From a checkpoint of a small transformer trained on Wikipedia.
Size: width 448, 7 heads of 64, MLP 1024 GeGLU, vocabulary 2048, 33.6M parameters.
Architecture: RMSNorm before and after each block, rotary positions.
Each number is 128 + 32 x the weight over its row's rms, rounded and kept within 0 to 255. Layers, rows and columns count from 0. The size above them is the row's rms in percent of the matrix's.

# layer 6 attention query, 448x448, rms 0.0371, rows 392-444, columns 128-191
size [ 63  63  75  64  79  74  80  92  87 113 118 129 141 141 148 151 147 160 147 150 149 150 150 146  55  47  49  59  56  72  58  60  69  67  62  66  62  84  83  82  91 101 119 139 141 146 145 146 147 151 154 154 154]
[[164 161 164  88 100 129 125 186  97 121 132  82  92 116 103  65 164 136 150 153 117  97 124 115 148  76 115 126 180  84 102 179 113 121 164  91  95 119 132 140 209 107  70 138 116 182  89 156 108 101 151 143 121 128 135 194  40 163 144  85 129  95 155  65]
 [152 146 140  97  98  66 135 137 101 100  60 158 157 109  41  97 126 129 151 112 127 127 128 192 130 158 129  78 149 146 161  94 139  90 124 119 129 147 137 115 135 124 131 138 127 169 155 160 110 112 142  62 144 142 132 178 103 150 106 100 121 112 112 152]
 [ 86 162 112 105 106  96 111 129 152 129  49  93 190  62  90 122 115 112 111 104 155  61 118 169 132 151 125 138 151 155 135  68 124  58 154 165 133  89 145  83  84 102 149 110 138 153 142 124 147 134 118 113 164 186 135 157 150 129  90 100  86 138 110 157]
 [138 195 122 158  80 155  59 165 145 159  97 111 155 138  66 117 170 173 135 140 156 109 138 116 135 134  85 133 176 130 126 127 159  25 155 132 156 130  94 121 104 139 171 161 138 172 190 147  95 115 181  85 181 139 164 163 141 140  91 116 168 146 113 163]
 [113 161 131 110 129 102 132 135 125 136  80  66 178  69  80 144 150  87 108 140 140  59 136 190 138 133 125 124 149 123  99 101 108 104 192 123 113 136 154 115 140 126 137 148 108 207 132 141 120 141 112 134 153 153 135 155 135 155  78  95  79 104 140 141]
 [124 132 129 116  60 104 145 122 134  95 133 171 112 100  88 131 144 194 153  97 158 164 168 113 139 162 109  81 135 139 128 104  38 166  57  78  94 167 111 163 110  70 131 160 137 139 154 142 163 119 152 136 130 126 170 224  73 180 110 149 209 132 114  76]
 [ 99 108 143 149  77 143 138 155 122 107  42 120 190  97 184 164  89  50 145 158 136 132 107 110 122 166 146 154 108 118 145 141 154  56  98  88  94 129 119  90 150  79 110 136 139 127 118  85 149 106 123 141 125 112 142 140  80 127  94  92 114 144 120 153]
 [ 87 104 160 176 144 155 104 113 146 148 117 140  88 142 249 127  98 100 159 102 134 173  83  54 121 103 135 132  46 150 151 116 158 116 139 162 112 113 114 128  93 187 136  93  74 107 119  73 140 164  80 140 145  90 115  75 129 127 146 167 139 132 107 100]
 [133 140 101 139  83 138 141 196  55 144 137  95 163 148 115 182 196 168 132 144 149  80  78 116 125 137 101 135 134 130 142 128 145  62 164 164 180 208 126 150 139 175 163 144  87 168 109 122 107 132 151 115 184  79 210 141 185 164 136 116 154 118 126 146]
 [ 72 113 148 144  59 135 103 130  66 177  92 169  60 132 148 123 129 114 110  92 156 153  87  71 156 118 114  62 102 112 127  70 141 169 179  86 155 123  75 170 184 135 121 129 104 140 117 160 185 146 139 129 140 116 126 142 131 166 101 184 137  51  97  86]
 [136  89 112  90 184 114  85 131 103 155 114 140 169 106 214 123 108 152 125  98  96 118 140 154 137  45  91 146  47 112 131 151 159 155  99 130  91  73  76 118  67  77  81 106 140 152 124  92  96 124 122 103  78 182  69 137 114 167 145 147  98 170 112 145]
 [180 171 118 160 152 131 123 153 177  77 160 133 137 152  79  78 111 111 159 137  86  97  57  77 121 185 120 166 179 106 158  57 137  82  98 151 113 108 141 139 137 130 146 177 145 106 132 143 136 141 109 117  91  94 163 152 148 144 108 102 122 113 124  99]
 [166 158  51 131 124 101 171 127 114 108  94 107 139  98 128 139 113 180 164 161 161  87 154  68 109 105 117 143 106  90 154 139 172 147 149 131 178 140 128 152 131 122 165 130 109 127 143 148 140 105 112 110 133 117 113 120  88  80 115 130  66 136 166  90]
 [159 143 115 144  57 120 100 121 127 122 112 131 171 131 116 135 145 169 147 124 175 119 131 148  42 143 166 172  91 110 107 163 117 119 119 130 117 141 151 125 104 195 162 153  76 156 116 122 111 108 101  88 127  55 118 142 140 144 125 123 103 104  79 150]
 [182 106 182 124 158 119 106 172 201 105 132 155  60 113  86  81  81  96 112  88 160 112 144  94 178 156 159 109 137 109 142 124 148 114 139 105  90 142 145 181 129 129 135 156  95 125 197 183 135 131 167 115 101 123 111 196 159 108  68  62 169 139 122 136]
 [162  94 136 179  65 117 109 105  84 132 142 137 139 128 125 101 113 139 145 169 135 142 190 104 124 143 139  77 127 126 108 117 109 118 116 122  74 140 140 127  82 126 186  59  97 118 139  69 110 161  94 157  92 178  68 146 130 170  82 126 119 153 212 111]
 [143 100 117 112 125  85 111 163 133 126 141 145 110 109 103 153 111 137 141 181 109  48 129 165 106  85 132 131 118 149  72 109 127 172 156 143 173  86  86 227  65 118 105 108 181  82 122 102 115 112 129 108 117 146  84 173 178 178 172 218 119 140 114  95]
 [117 136 131 127 149 128 118 175 118 154 123 112 131 175 122 125 107 156 126 104 146  92  88 119 119 132 110 182 187 158 116 119 145 117 132 105 158 173 106  93 166 139 116 181 124 136 158 132 213 100 226 176 114  92 138 121 141 145  88 144 164  93 122  89]
 [ 99 135 126 107 167 104 144 136 147 193 172 151 111 145 112 143 110 131 137 120  84 116 155 193  85 159 115  64 118 104 147 146 126  81 154 124 174 114 178  76 126 142 138 146 137 128  94 200 116  60  95 107 124 163 103 127 154  82 113  86 122 129 159 170]
 [135 103 107 159 131 144 114  69 124 163 116 152 120 154  71 130 152 132 110 108 119 127 142 134 159 149 137 165 141 160 146 121 149  70 178 129 146  89 107 162 156  89 103 192 122  89 124 192 139 122 174 138 133 152 153 133 130  92 117 140 167 101 130 185]
 [105  90 139 132 134 137 170  94 146  96 105 110 138 118 158 126  82  90 137 120 109 113 157 109 131  78  71  77 156 128 126 118  74 115 129 138 167 111 121 139 167 106 143 140 169 127 141 123 160 106  82 125  86  78 134  82 114 135  97 154  45 130 129  48]
 [ 84 110 179 160 122 120 130 100 187 105 139  95 137 112 143  89 140 120 154 163 154  85  64  73 138 102 109 193 113 178 123 138  91 132  83  72 134  93 137  87 137 196 134 133 148 149 198 101 152 142 111  87 130 121 125 109 126  78 163 135  98 111 140  55]
 [172 166 122 130 133 103 122 155  91 156  99 150 144 131 117 148 125 172 142 165 176 107 169  54 103  90 141  95 107 105 162  98 103 131 126 142 104 157 137 158  99 105 103 159 116 146 166  70  64 105  70 130  86 181 109  87 148 172 144 179 139 149  92  40]
 [131 231 116 101 149  99 130 127 141 117  81 125 175 174 124 119 144  86 175 141 130 231 128 139 118 109 121 168 117 144 126 133 108 132 114  84 114 119  83 161 133 142 118 122 142 113 107 132 157 162 158 199 151 129 104 177 132  98 139 136 151 100 123 103]
 [123 157  69 126 108 108 131 155 175 171 175 163 170 119 132  91 121 144 135  64  89  82 146 158 127 162 127 121 151 157 180 142  92 139 140 111 141 156 125  94  89 158 103 126  92 155 209 120 134 130 113 156 124 141 103 107 150  57 124 106 104 164 122 138]
 [ 94 150 161 134  37 111 110  65 132  67  87 118 103  94  99 139  59 100 116 172  46  72 121 186 128 139  96  92 104  84 122  90 152 106 101 120 123 127 111 120 130 136 137  84 169 141  89 163 167 107 163 173  61 125 102 125 102 153 156 148 150 133 121 139]
 [131 103  91  88 160 161  89 176 134 226 106 164 153 123 164  90 205 146 109 129 191 123 178 131 120 120 146 144 165 118 149 130 125 128 171 138 102 132 174 133 115 118 104 128 144 154 148  90 103 133 118 155 142 129  84 150 152 116 129 152 122 120 151 104]
 [157 103 117 125 138 202  70  99 102 146 129 128  83 119 132 116 124 122  75  88 102 175 131 132 125 138 164 145 141 138  94 100 159 162 103 144  86 129 130 138 152 110 178 111 126 119 116  62 166  90 107 163 119 135  84  34  97 125 120 124 122 200  54 108]
 [157 135 141 145 122  92  82 134  87 103 147 101 149 138 113 152 160 177 157 130 132  99 137 161 140 125  95  96 130 128  68 134 156 126 148 108 116 166  84  88 156 102 127 130 134 159 122 191 166 109 146 120 179 100 160 146 151 173 105 151 154 149 143 170]
 [136 194 131 112 144 155  88 196 134 148 137 162 182 117 132 154 155 125 148 108 200 116 136 150  94 140 145 104 137 194 147 174 104 114 134 151 174 155 129  90 137 131 163 133 160 113 168 188 133  77 137 107 182 150 168 154 165 104 136 148 142 138 182 151]
 [170 101 110 151  95 100 135  86  80 108 113 120 102 123  80 143 115 127 123 156 138 130 173 174 112  91 106 116 124 117 149  21 137 197 145 101 145  40 158 124 130 108 119 172  41 134 117 103 124 118  90 150  79 116  99 135 165 145 167 107  99  98  84  75]
 [190 136 104 156 124  96 163 111 118 141 126 176 235 126 146 146 133 117 193 135 142  94 149 178  77 150 141 164 130 119 145 197  83 149  83 143 167 133 139 139 106 111 124 131 127 152 172 139 147  89  83 116 141 158 179 155 163 159 122 165 109 108 130 161]
 [144  96  92 131 163  97 126 122  88 119 160  85 127 103  55  71  98 136 147 139 161 113 149 174 115 120 117 115 131 138 135  74  79 139 172 148 145  94 195  86 138 167 140 119 137 125 107 111  69 115 115 144 122 145  91 118 159 130 111  91  76  81 118 154]
 [120 112 141 113 157 100 125  97  89 167 142 176 117 149 149 152  99 143  96 104 157 101 198 122  96 113 179 154  92 152 117 126 118 167  77 105 149 101 170  72 122 120 108  99  80  94 120 138 154 139  94 127  95 114  90 130  89 102 156 162 121 121 118  59]
 [113 139  96 147 126 136 148  89 140 150 112 142  99  44 185 177  97 127 119 110 158  97 144 103 120 145 138 142  63 121  86 156  87 179  26  77 144  96 149 123 118 100 149  97 110 154 152 151 155 149  53 123 141 104 133 155  81 105 147 181  96 126  92  37]
 [137 153 149 118  83  87 169 157  74 152 101 168 157  64 139 151 108  83 137 121 148  82 189 174 126 126 192 122 128  87 189 173 113 114  81  59 101 137 121  93 113  92  99 129 133 150 145 176 133 160 132 141  86 126 139 157 100 198  92 140 128 122 131 129]
 [162 150 154 145 124 127 188  84 128  93 103 151 122  70 183 132  88 110 110 112 103 128 126 125 105 136 149 160  55 130 158 134 104 137  84  99  94 110 146  87  96 149 144  77 113 123 111  73 175 152  54 129 149 123 119  90 105  82 102 190 118 108 150  71]
 [131 128 123 105 165 113 155  83 153 167 139 131 113 110 120 128  96  88 143 118  78 125 173 173 116  91 182 102 129  98 144 140 146 132 185 119 117  99 130 116  90 125  87 126 150 106 117 100 151 169  99 227  83 115  52  50 129 121 136 109 114 179 131 128]
 [118  77 125 117 180 156  83 112 151  49 153 155 129 142 183  90 119 120 117 109 146 156 125 151 133 112  77 147  79 114 130 159 104 230  81 152  91 135 162  84 139  53  96 123 164 114 165 110 131 129 122 115  36 132  97  98 170 128 112  80  92 145 179 136]
 [108 119 163 137 105 111 119 132 112 127 120 160 118 111 124 105 138 143  98 107 192 163 169 139 168 155 144 126 127 105 111 114 103 173  71  82 113 159 108 177 102  89 139 113 141 136 152 111 122 116 206  86 156 111 119 172 136 159 139 160 168 103 129  85]
 [140 153 153 178  99 158 122 145  85  81 123 176 125 131 182 107 105  74 104 140 118 171 138  79 135 158 140  91 113 144 102 198  42 122  99 113  98 147  99 113 135 156 156 134 110 105 154  76 149 132 116 133 128  99 111 174  78 174 112 126 185 148 138  73]
 [155 176 150 117 122 184 184 146 185  88 115 163 170 123 191 164 103  90 111 132  79 106 175 173 138 165 183 165 114 110 111 201 114 119  36 171  96 127 135 123  61 109 106 150 151 117 135 112 109 116  96 101 157 162 153 103 103 138 118  95  78 163 165 128]
 [145 138 166 148 144  84 137  81 139  59 100 116 143  46 124  93 121  44 103 146  98 100 153 136 142 174 199 137 138 160 132 168  80 190 148 100  90 122 114 130 133 149 138 116 170 123 148 183 208 115 135  82 147 149  86  79  42 102 103  93 146 159 104 134]
 [116 113 175 105 198 106 127  79 146 152  49  86 119 123 103  81 136 121 145 124 141 120 162 124 101  97 173 189 115 159 126 120 205 137 111 208 117 100 140 153 133 166  76 146  98 134 141 153 147 184 121 134 115 135  91  75 103 130 154 176 135  61  99 140]
 [121 163 144 144  57 139 124 132 139  83 163 122 129 179 120 107 143 121 110 173 163 118 176  94 135 100 107 175 133 125 119 146 124 147 123 136 121 174 109  92 172 129 147 159 140  91 142 148  96 138 215 136 163 100 178 157  91 123  78 147 116 127 129 123]
 [113 134 130 128  87 189 127 104 127 155 178 145  86 143 101  74 156 176 150 120 131 160  77  89 150 142 149 156 119 135 130 104 124 113  94 187  78 152 115 122 142 144 109 126 157 138 145  90  91  58 145  93 214 137 137 109 144 179  66 101 123 126 154 114]
 [175 113 168 119 103 107 141 138 149 117 134 147  96  73 151 131 155 175 146 123  93 124 135 164 143 117 173 107 129 158 112  89  98 182 142 145 114  84 117  91  96 163 136 152 101 103 167 163 166  64  69  94  93 152 100 135 143 125 157 130 147 120 153 170]
 [130  98 127 104 164 148 149 138 122 170 123 115 194  87 181 107 164 195 130 128 105 140 113 167 147 123 113 162 112 113 204  96 139 134 161 119  91 113 126 155 111 140 182 124  79 165 141 192 154 179 189 118 105 101 194 172 133 123  59 106 160 104 144  98]
 [168 160  87 113 179 126 186 133 190  96 154 142 126 138 154 100  99 175 132 183 139  94  97 134 170 110 148 150 107  93 155 101 139 107 147 124 159 122  76 188 111 111 137 106 109 203 186 138 125 109 116 129 147  70 166 102 191 170 164 134 102 108 113 176]
 [165 126  68 113  45  97 110 162 108 119 141 115 109 121 119 121 137  71 111 160  97 122 112 129 111 131 147  98 157 161 142 187  93 119  92 104  56 128 189 183 143  74 175 108 132 140 185  60  78  95 205 109 110 118 190 157 106 141 119 123 112  94 147 150]
 [ 64  68  93 126 146 148 116 128 132 126 148 140 103 118 193 148 101 161 132 127 202 148  93 172 100 123 145 116  64 132 141 141 144 150  77 132  75 143 155 140 144 135 103 139  59  90 161  83 128 129 127 136 145 155 124 129 131  97 135  77 159 117 126 156]
 [138 104 186 141 143 140 128 147 161 126 136 131 101  38  91 154 119 159 140 100 130  79 160 138  99 127  95  65 115  97  96  71 146 186 131 108 142 134 141 152 186  92 194  36 165 170  93  94 113 146 145 102 130 149 106  79 102 154 159 124  75 202  82 114]
 [107 124 103  94  80  94  91  73 119 102 178 169 132 185 124 142 148 154 151 112 112 112 163  82 136 116 141 109 133 100 111 164 130 107 117 152 144  89  94 198 119 116 137 171 110 137 102 135 156 128 153 118 206  64 182  98 132 139 148 133 153 147 140 120]]
# layer 6 attention key, 448x448, rms 0.0357, rows 392-443, columns 128-191
size [ 62  61  71  72  65  90  78  88  78 112 127 129 132 134 143 140 139 147 136 139 143 140 140 139  55  53  48  55  52  60  56  58  58  71  67  64  81  68  90  83 103 107 107 131 134 139 137 137 142 139 146 146]
[[ 70 155 102 106 151 149  93  26 118 187  84 177 100  77 124 123  69 107 131 129 137 156 162 123 118 143  73 139 135 157 109 167 106 216 129 146 141  65 126  71 114 227 143 128 149  91 159 135 147 134  72 148  61  98 139 125 138 140 142 113  69 148 138 125]
 [139 139  67 107 158 174 126 111 142 151 133  67 154 187  91 123 119 160 132 107  78 136 159 127  89 135 142 121 131  84 115 152 138 182 188 155  96  93 127 140 183  87 160 170  81 140  94 146 155 112 120 165 128 137 181 160 149 114  81 103  96 115 148 167]
 [131 124 115  95 156 158 178 108 115 145 128 121 124 171 162 134 132 105 129 158 123 140 153 133  85 127 137 103 137  72 146 158 131  98 186 134 138 163 151 132 179 126 143 155  83 136  75 147  85 129 108 132 143 118 130 122 136 140  99  95 141 109 206 148]
 [140 150  79 132 163 121 135 108  99 145 140 144  83 131 100  74 173 146 142 137 133 155 105 115 113 141 137 125 112 134  94 104  90 152 130 125 233 113  74  99 118 138 137 136 127 123 104 113  76 126 137 149  93 143 104 171 163 142 173 179 106 121 164 116]
 [152 169 110 108 177 139 152 125 106 145 133 110 162 124 138  70 175 120 135  75 162 151 127 123 117 104  90 148 154 100 155 128 128 121 134 137 124 125 149 150 134  86 125 171  89 148  74 124  63 127 146 140 109 110 128 169 166  95 100 128 140  99 154 142]
 [144 155 121 157 144 114  93 119 106 100 138 146 160  48 122 155 141 116  81 148 151 132 106 107 190 123 148 138 139 104  78 114 142 123 126 121 118 162 110 138 130 110 142  77 117 128 155 171  97 134 138  48 176 190 175 126  97 125 143 118 125  88  67 155]
 [ 59 138 185 155 175 110 139 125 134  95 138 107 111 138  97 122 139 118 104 110  77 129 140 124 123 133 117 141 157 159 132 118 160  68 216 154 106 151 215 129 169 203 204 150 130 141 136 150 145 181 147  91 170  99 174  95 115 159 149 108 206 107 119  91]
 [116 104 165  97 136 162 156 167 180 116 107  95  72 117 142 160  88 101 168 156  85 167 159 181 113 108 123  75  85 158 128 139 100 147 146 119 112 116 116 127 145 136  93 143 191 128 172 129 186 140 130 137 110 121  56  99 150 132 169 143 112 133 107 141]
 [106 115 141 111 178  49  99 108 111 130 136 115 110 121 111 109 137  77 141 169  77 158 113 145 174 105 111 118 112 167  81 146 161 105 137 137 132 132 128 124 103 115  56 136 154  98 161 109 128 150  96 158 120 203  59 134 137 178 171 152 137 108 179 147]
 [116  93 125 133 137  61  90 143 129 111  90 159 148 119  99 123 208 196  78 132 160 172 117  90 150  93 119  95 131 170 129  73 112 170 195  71 111 129 117 136 133 175 167 172 134 149 133 137 133 155 143  83 152 124  83 127 142 145 146 199 175  67  63 124]
 [166  68 136 114 124 121 124 146 146 121 146 127 143  88 133 150 147 187 120 137 107 196 132 133 135  84 135 115 101 106 137  78  90 151 127 128 171 168 112 142  83 114 104 118 139  58 111 106 122 165 100 175  74 194 100 120 119 102 138 134  89 165 114 151]
 [145 138 139 149 157 132 131 151 125  61 213 102 168  94 112  82 176 140 135 139 143 135 103  97 178 158 130  94 153 156 140 122  84 139  85 110 102  94 138 169 147  67 214 151 172 107  83 118 162 115 169 187 114 106 112 118 164 143 123 119 192 182 174  96]
 [144 144 132 123 177 123 148 128 163 144 138 120 166 113  94 121 126 176 141  84 138 140 170 106 140 104  85 145 146 152 130 126 154 125 122  77 158 120 113 166  89 116 177 120 110 149 112 128  98  62 114 135 105  67 119  92 153 133 126 115 101 219 115 129]
 [130 144 130 141  73 122 141 216 161 140 105  91 119 161 120 185  91  51  93 130 113  76  92 108 109 121 112 122 126 124 158 126  89 138  96 119 154 116 138  86  58 200 131 108 119 159  62 196 180 113 120 109 106 147 174 147 139 106 170 153 150 104 100  84]
 [122 111  98 138 167 122  93  92 205  94  86 119  59 117 129 120 112  83  99 172 125  89 146 150 146 108 112 156 160 106 123 160 154 143 136 181 105 127  86 115 129 139  85 145 131  74 113 189 147 102 181 123 126 149 119 177 167 175 135 144 169 122 127 142]
 [133 132  56 161 119 115 102 131 160  76 124 116  29 118 145 140 170 170 143 126 166  93 117 103 150  71 134  66 163 137 124 109  87 145  72 107  52 158 103 132 132 115 182 132 145 116 109 108 123 153 159 146 160 166  66  97 143 130 125 129 173 101 103 182]
 [136 129 156  92 124  90  56 101 106 118 161 129 145 139 146 139 172  64 121 149 125 109 181 181 115 138  72 175 106 129 101  99 170 151 130 146  99 108  83 149  76 138 115 129 118 157  89 124 118 135 123 108 120 117 124 163 139 166 178 176 183 196 135 114]
 [164 142 135  53 132  83 188 149 141 138 121 129  59 152 120 124 128 174 113 153 115 123 228 111 149 184 132 135 154 173 108  93 171 104  99 147  80  92 105 113 123 166 114 116 149 183 122 166  88 116 171 136  90  81 121 137 107 127 122  85 104 109 121 121]
 [ 66 108 160 125  95  87 135 143 135 180 107 112 137 145 133 159 102 154 123 185 127  88 129 116  75 155 135 126 120 150 161 144 107 145 158 116 146 100  95  97 146 143  94 113 146  70 173 145 133  75 109  91  82  73 101  78 150 139  96  58 172  93 116 129]
 [127 110 141 138  96 116 162 145 170 157 141 109 102 115  82 129 214 122  80 134 105  81 167 110 108 154 164 156 154 134 141  83 124 130 183 122 113 144 163 133 108 121  66 192 128 138  72 135 114 129 123 100 116 185 134 162 137  58 148 137 184 148 149 111]
 [131 140 126  92 170 140 135 126 156 136 120 124  88  98  91 125 111 101 133 197 130 136 166 130 210  60 108 146 134 127 127 180 173 100 120 116 191 123 156 122 157 127 128 102 202 158 122 130 153 148  93 164 120 146 183  58 158 119 126  91  49 120  80 112]
 [136 134 150 137  77 136 100 155 191 142 122 117 153 137 130 139 100 166 123 127 154  36  81 107 104 104 175  92 179 113 128  84 161 149 107 159  76  98 131 165 112 144 109  93  69 195 167 152 150 117 103  68 125  70 139 129 111  95 130 136  98  95  96 119]
 [ 86 145 131 130 125 100 128 120  60 148 144 111 151  90 182 170 155 203 140 197 152  96 156 183  94  94 123 157 140 128 181  68 124  76  91 118  90 180 166 103 143  89  82 184  56 109 151 137 115  69  86 131 101 149 115 108 130 145 121  99 144 109 109 106]
 [ 68 200  81 136 107  98 132 225 110 159  96 122 132 151 119  89 175 132 130 104 141 184 117 156 119 125  91 171 116 117 148 157 119 105 127 112  62 130 109 118 111 128  98 121 157 153 125  87 100 129 149 116 115  95 103 173 135 123  97 133 116 112 144 119]
 [188 121 187  96 161 150 130 107 105  86  82 176 147  80 101 160 134 107 150 124 112 150 152  71  94 164 121 116 107  84 192  98 107  95 102  87 155  77 185 136 122 113 161 151 128 122 116 103 160 128 149 161 113 155 112 158  67 162 124  86 134 109 164 111]
 [206 128 102  69 171 155 127 113 122 126 107 209 115 122 151 161 128 156 107  74 130  93 157 118 123 122 180 106 116 127 160 113 109 130 124 113 155 149 109 146 164 202 139 171 134 114 129 138  76 127 181  70 130 193 148 178  76  86  77 112 126 161 171 117]
 [135 138 134 140  87 146  93 136 159 105 137 112 133 127  72 181 136 114 155 134 143  98 130 168  69 181 112  79  65 169 117 125 156 135 114  94 118 114  94 107 152 152 148 135  70 132 158 131  96 126 150  15 100 130 154 114 138 168  90  87 106 102 136 153]
 [114 177 150 141  92 124 167 106 111 169  86 130 119  91 153 137  84 120 140 183  96 100 155 108 154 135 120 141 129  75 134 121 124 144 146 129 132 165 153  63 166  79 108 102 130 166 113 172 149 151 115 116 147 110 124 158 138 124 130 117 132 147 158 147]
 [ 94 114 140 169 131 175 134 143 155 164 114 136 211 149 161 124  97  98 134 157 159 146 141 139 147 117 104 138 126 161 109 170  94 151 122 148 149  70  96 170 126 158  89 116 111 112 176 150 115 116  95 140 104 129 119 105 125 111 167 180  47 104 172 127]
 [185  71 114 127 101 134 197 146 119 103 111 176 115 124 120 106 142 113 116 137  91 138  92 101 159 167 103 105  74 111 150 129 108 140 129 131 194 120  97 157  89 161  74 138 133 121 173  98 164 133 187  74  58 150  89 113 117 134  77 133  86 137 141  98]
 [ 65 109 114 128 128 149 126 111 110 130 122  93  99 156 104 112  61 157  70  71 110 133 125 119 138  77 149  97 148 129  78 146 146 121 172 174  91 177 187  69 109  72 156 141 121 147  68 144 116  98  56 171 152  81 176 142 120 133 112 177 112 117 132 151]
 [137 111  94 107 111 132  70 147  89 161 132  75 113 174  74  93 127 124 113  45 131 116 114  79 108 113  89 114  98  84  97 127 150  73 164 138 123 131  80  93 142 109 146 139  67 134  68 155  94 124  82 206  85 125 108 123 120 118  75 164  81 134 187  95]
 [136 139 148 115 105 167 113 179 129 102  84 135 137 137 195  77 189 111  75 100 137 118 134 141 162 125 154 172 166 118 143 164 174 100 109 131  94 147 124 120 135 102 168 157  71 160 117  91 117 138 142 168 112  65 179 140 166 127  83 100 140 136 164  97]
 [ 55 110 144 134  93 137 118 119 128 105 114 127 125 115 163 145 124 142 111 110  66 122 110 141 151  95 142  97 157  97 164 156 174 120 133 118  55 156 162 185 114 107 149  82 169 142 160 148 132 128 138 104 178  88 161  95 160  93 112  84 129 116  78 166]
 [ 56  99 176 115 132  99 112 155 119 108 142  83 170 170 154 183 128 158 114  96 106 113 134 174 145 158 130 101 126 102 169  93 172 128 170 135  68 177  97 183 120  78 101 126 159 138 156 130 142 113 133 115 153 118 164  86 149  81 118 124 181  95  83 184]
 [ 40 141 156 141 141 174 166  97 136  97 110  77 140 156 161 135 109  90  65 110  66  84 107 158 113 140  71 119 153  70 149 159 187 111 229 190  63 122 177 122 186 169 149 162  76 161  98 126 117 141 131 171 161  96 165 131 155  94 124  99 136 104  94 166]
 [ 93 104 182 146 132 129 175 146 136  95 134 127 118  86 168 226  86 122  84 151 101  99 126 162 143 130 117  66 140 109 158 161 159 113 134 115  78 182 156 150 106 133 133 142 124 144 125 115 138 148 144 119 137 132 166  99 105  96 151 122 203 140 103 156]
 [134 113 172 142 122 152 159 159 129 113  99 118 212 157 148 155 100 109 164  98 177  69 117 126 103 141  72 170 164 105 201  95 140 119  52 128  71 147 185  98 141   7 160 128  90 136 107 109  95 128 163 157 128 109 143  92 116 168  84 128 154  86 124 150]
 [143 107 129  96 135 130 150 103 137 120 150 128 163 105 192 127 126 108  86  89 157  96 134 162 115 140 138 136 104  87 162 200 134  88  96 133 116 160 137 134 112 132 158  99 161 101  86  80 159 112  94 132 139 107 165 111 147 141 102  84 110 158 135 164]
 [132 140  92 129 116 152 107  97 118 129 129 155 117 122 137 157  80 127 108 109 142 162  76 102 122  56 136 144 103 119 103 135  76  72  77 106 164  63  96  90 127 124 105  98 176 144 135 136 117 142 140 125 165 136 195 159  92 155 164 116  93  95  94 124]
 [130 119 134 214  93  94 160  92 136  86 156 183 138  57 121 143 125 128 115 147  66  95  84  75 192 152 126 104 124 140  99  74 113 146 107  99 104 131 172 127 128 122 110 104  95 101 151 152 156 143 135  91 114 177 121 131 108 115 157 149 179 123 100 106]
 [105 115 176 151 139 103 142 175 115 156  63 136  79 136 122 151 146 161 141 131 124 148 101 107 121  95 107  92  87 168 167 110 189 122 191 141 125  85 130 117 168 155 121 146 152 187 102 153 153 145 132 116 136 125 143  91 148 172 158 133 130   0  13 108]
 [141 123 187  99 137 115 110 130 124 114 102 168 237  74 175 111  98 133 123  77 141 147  79 121 142  65 124 145  65 103 156 145 150 170  65 183 171 138  48 167 115  47 104  51 117 174 132  82  98  78 121 118 132 147 128 126 175  89 161  89 102 121  93 100]
 [129 172 176 192 125 113 187 136  37 125 185 163  62 131 138  59 206 125 132 181 127 143  66  63 180 154 127 172 126 108 108  75 168 130  67 198  94 149 135 187 120  75 106 106  17 166 175 110 121 128 113  98 116 165 142 157 166 113 107  82 100  69 102 154]
 [ 56 104 139 141 180 148  88 135 120 122 107 129 191 106 120 124 112 131 124 193 154 113 193 159 131 150 134 149 112 123 113  87 136 144 100 148 102  93 142 126 143 117 158 104 122  79 168 176 121 102 122  73 162 104 130  93 122 119 107 131 130 162 151 116]
 [163 175  72 167 128 105 118 120 168 136 154 123  77 105  94 108 122 137 116 181 141 133 135 172 143  79 129 103 162 181 135 151 107 144 161 160 105 143 114 132  94 185 119 147 156 103 167  80  99 111 103  98 160 151  82 144 116 116 117 127  78 146 125 120]
 [159 111 174 138 112 163 109 153 158  85 117 115 148 188 162 153  56 147 186 149 202 143 104 139 115 139 135 107 121 116 167 173 188 121 111 137 143 143 100 180 165  55 132 158  83 149  99 152 155 102 105 147 143  57 110 189 154  90 104  96  84  97 155 138]
 [137 132 120 157 149 150 175  87 128 129  55 149 103 128 154  82 103 170 178 161 102 135  65 131 185  77 134 127 168  95 147  98 119 152 169 190  95 146 113 126 120 153 164 118  99 102 135 183 127 135 131 189  89  75 120 193 136 165 104  98 131 144  91 121]
 [191 162 104 122 114 132 199 154 168 146 132 139 169 114 133 143  76 177 136 184 105 105  62 128 164 103 129 112 100  95 210  90 118 135 120 150 129 154 156 169 125 137  95 132 140 118  91 107 130  86  75  84 129 140 135 201 113 135 153 107 164 118 109  98]
 [147 147  33 156 117 116 144 134 123  81 136 127 132 120 128 163 167  34 148 132  95 107 114 181 161 140 159 193 210 104 123 114 117 139  33 136 103 110 137 121 150 144 105 130 170 134 243 153 110 149 181  70 172 100 150 118  58 161 173 162 120 163 115 159]
 [133 133  58 148 133 184 141 111 133 148 180 124  98 157 136 153 124 182 121 176 182 157 198 154 139  74 152  65 156 117  97 130 171 143  86  82 118 156 150 163 102 177 149  94  80 111 149 110 104 181 166 163 117 178 117  42 147 148 105 163 168  91  89 141]
 [153 137 182 159 137 102  93  99 189 120  78 146  90 143 117  77  72 129 143  95 144 120 139 125 177 197 134 128 137 113  98  92 119 115 190 159 141 155 121 129 108 113 201 115 122 125  94  69 162  94 144 123 119 121 152 121 137 122  94 161 197 135 115 123]]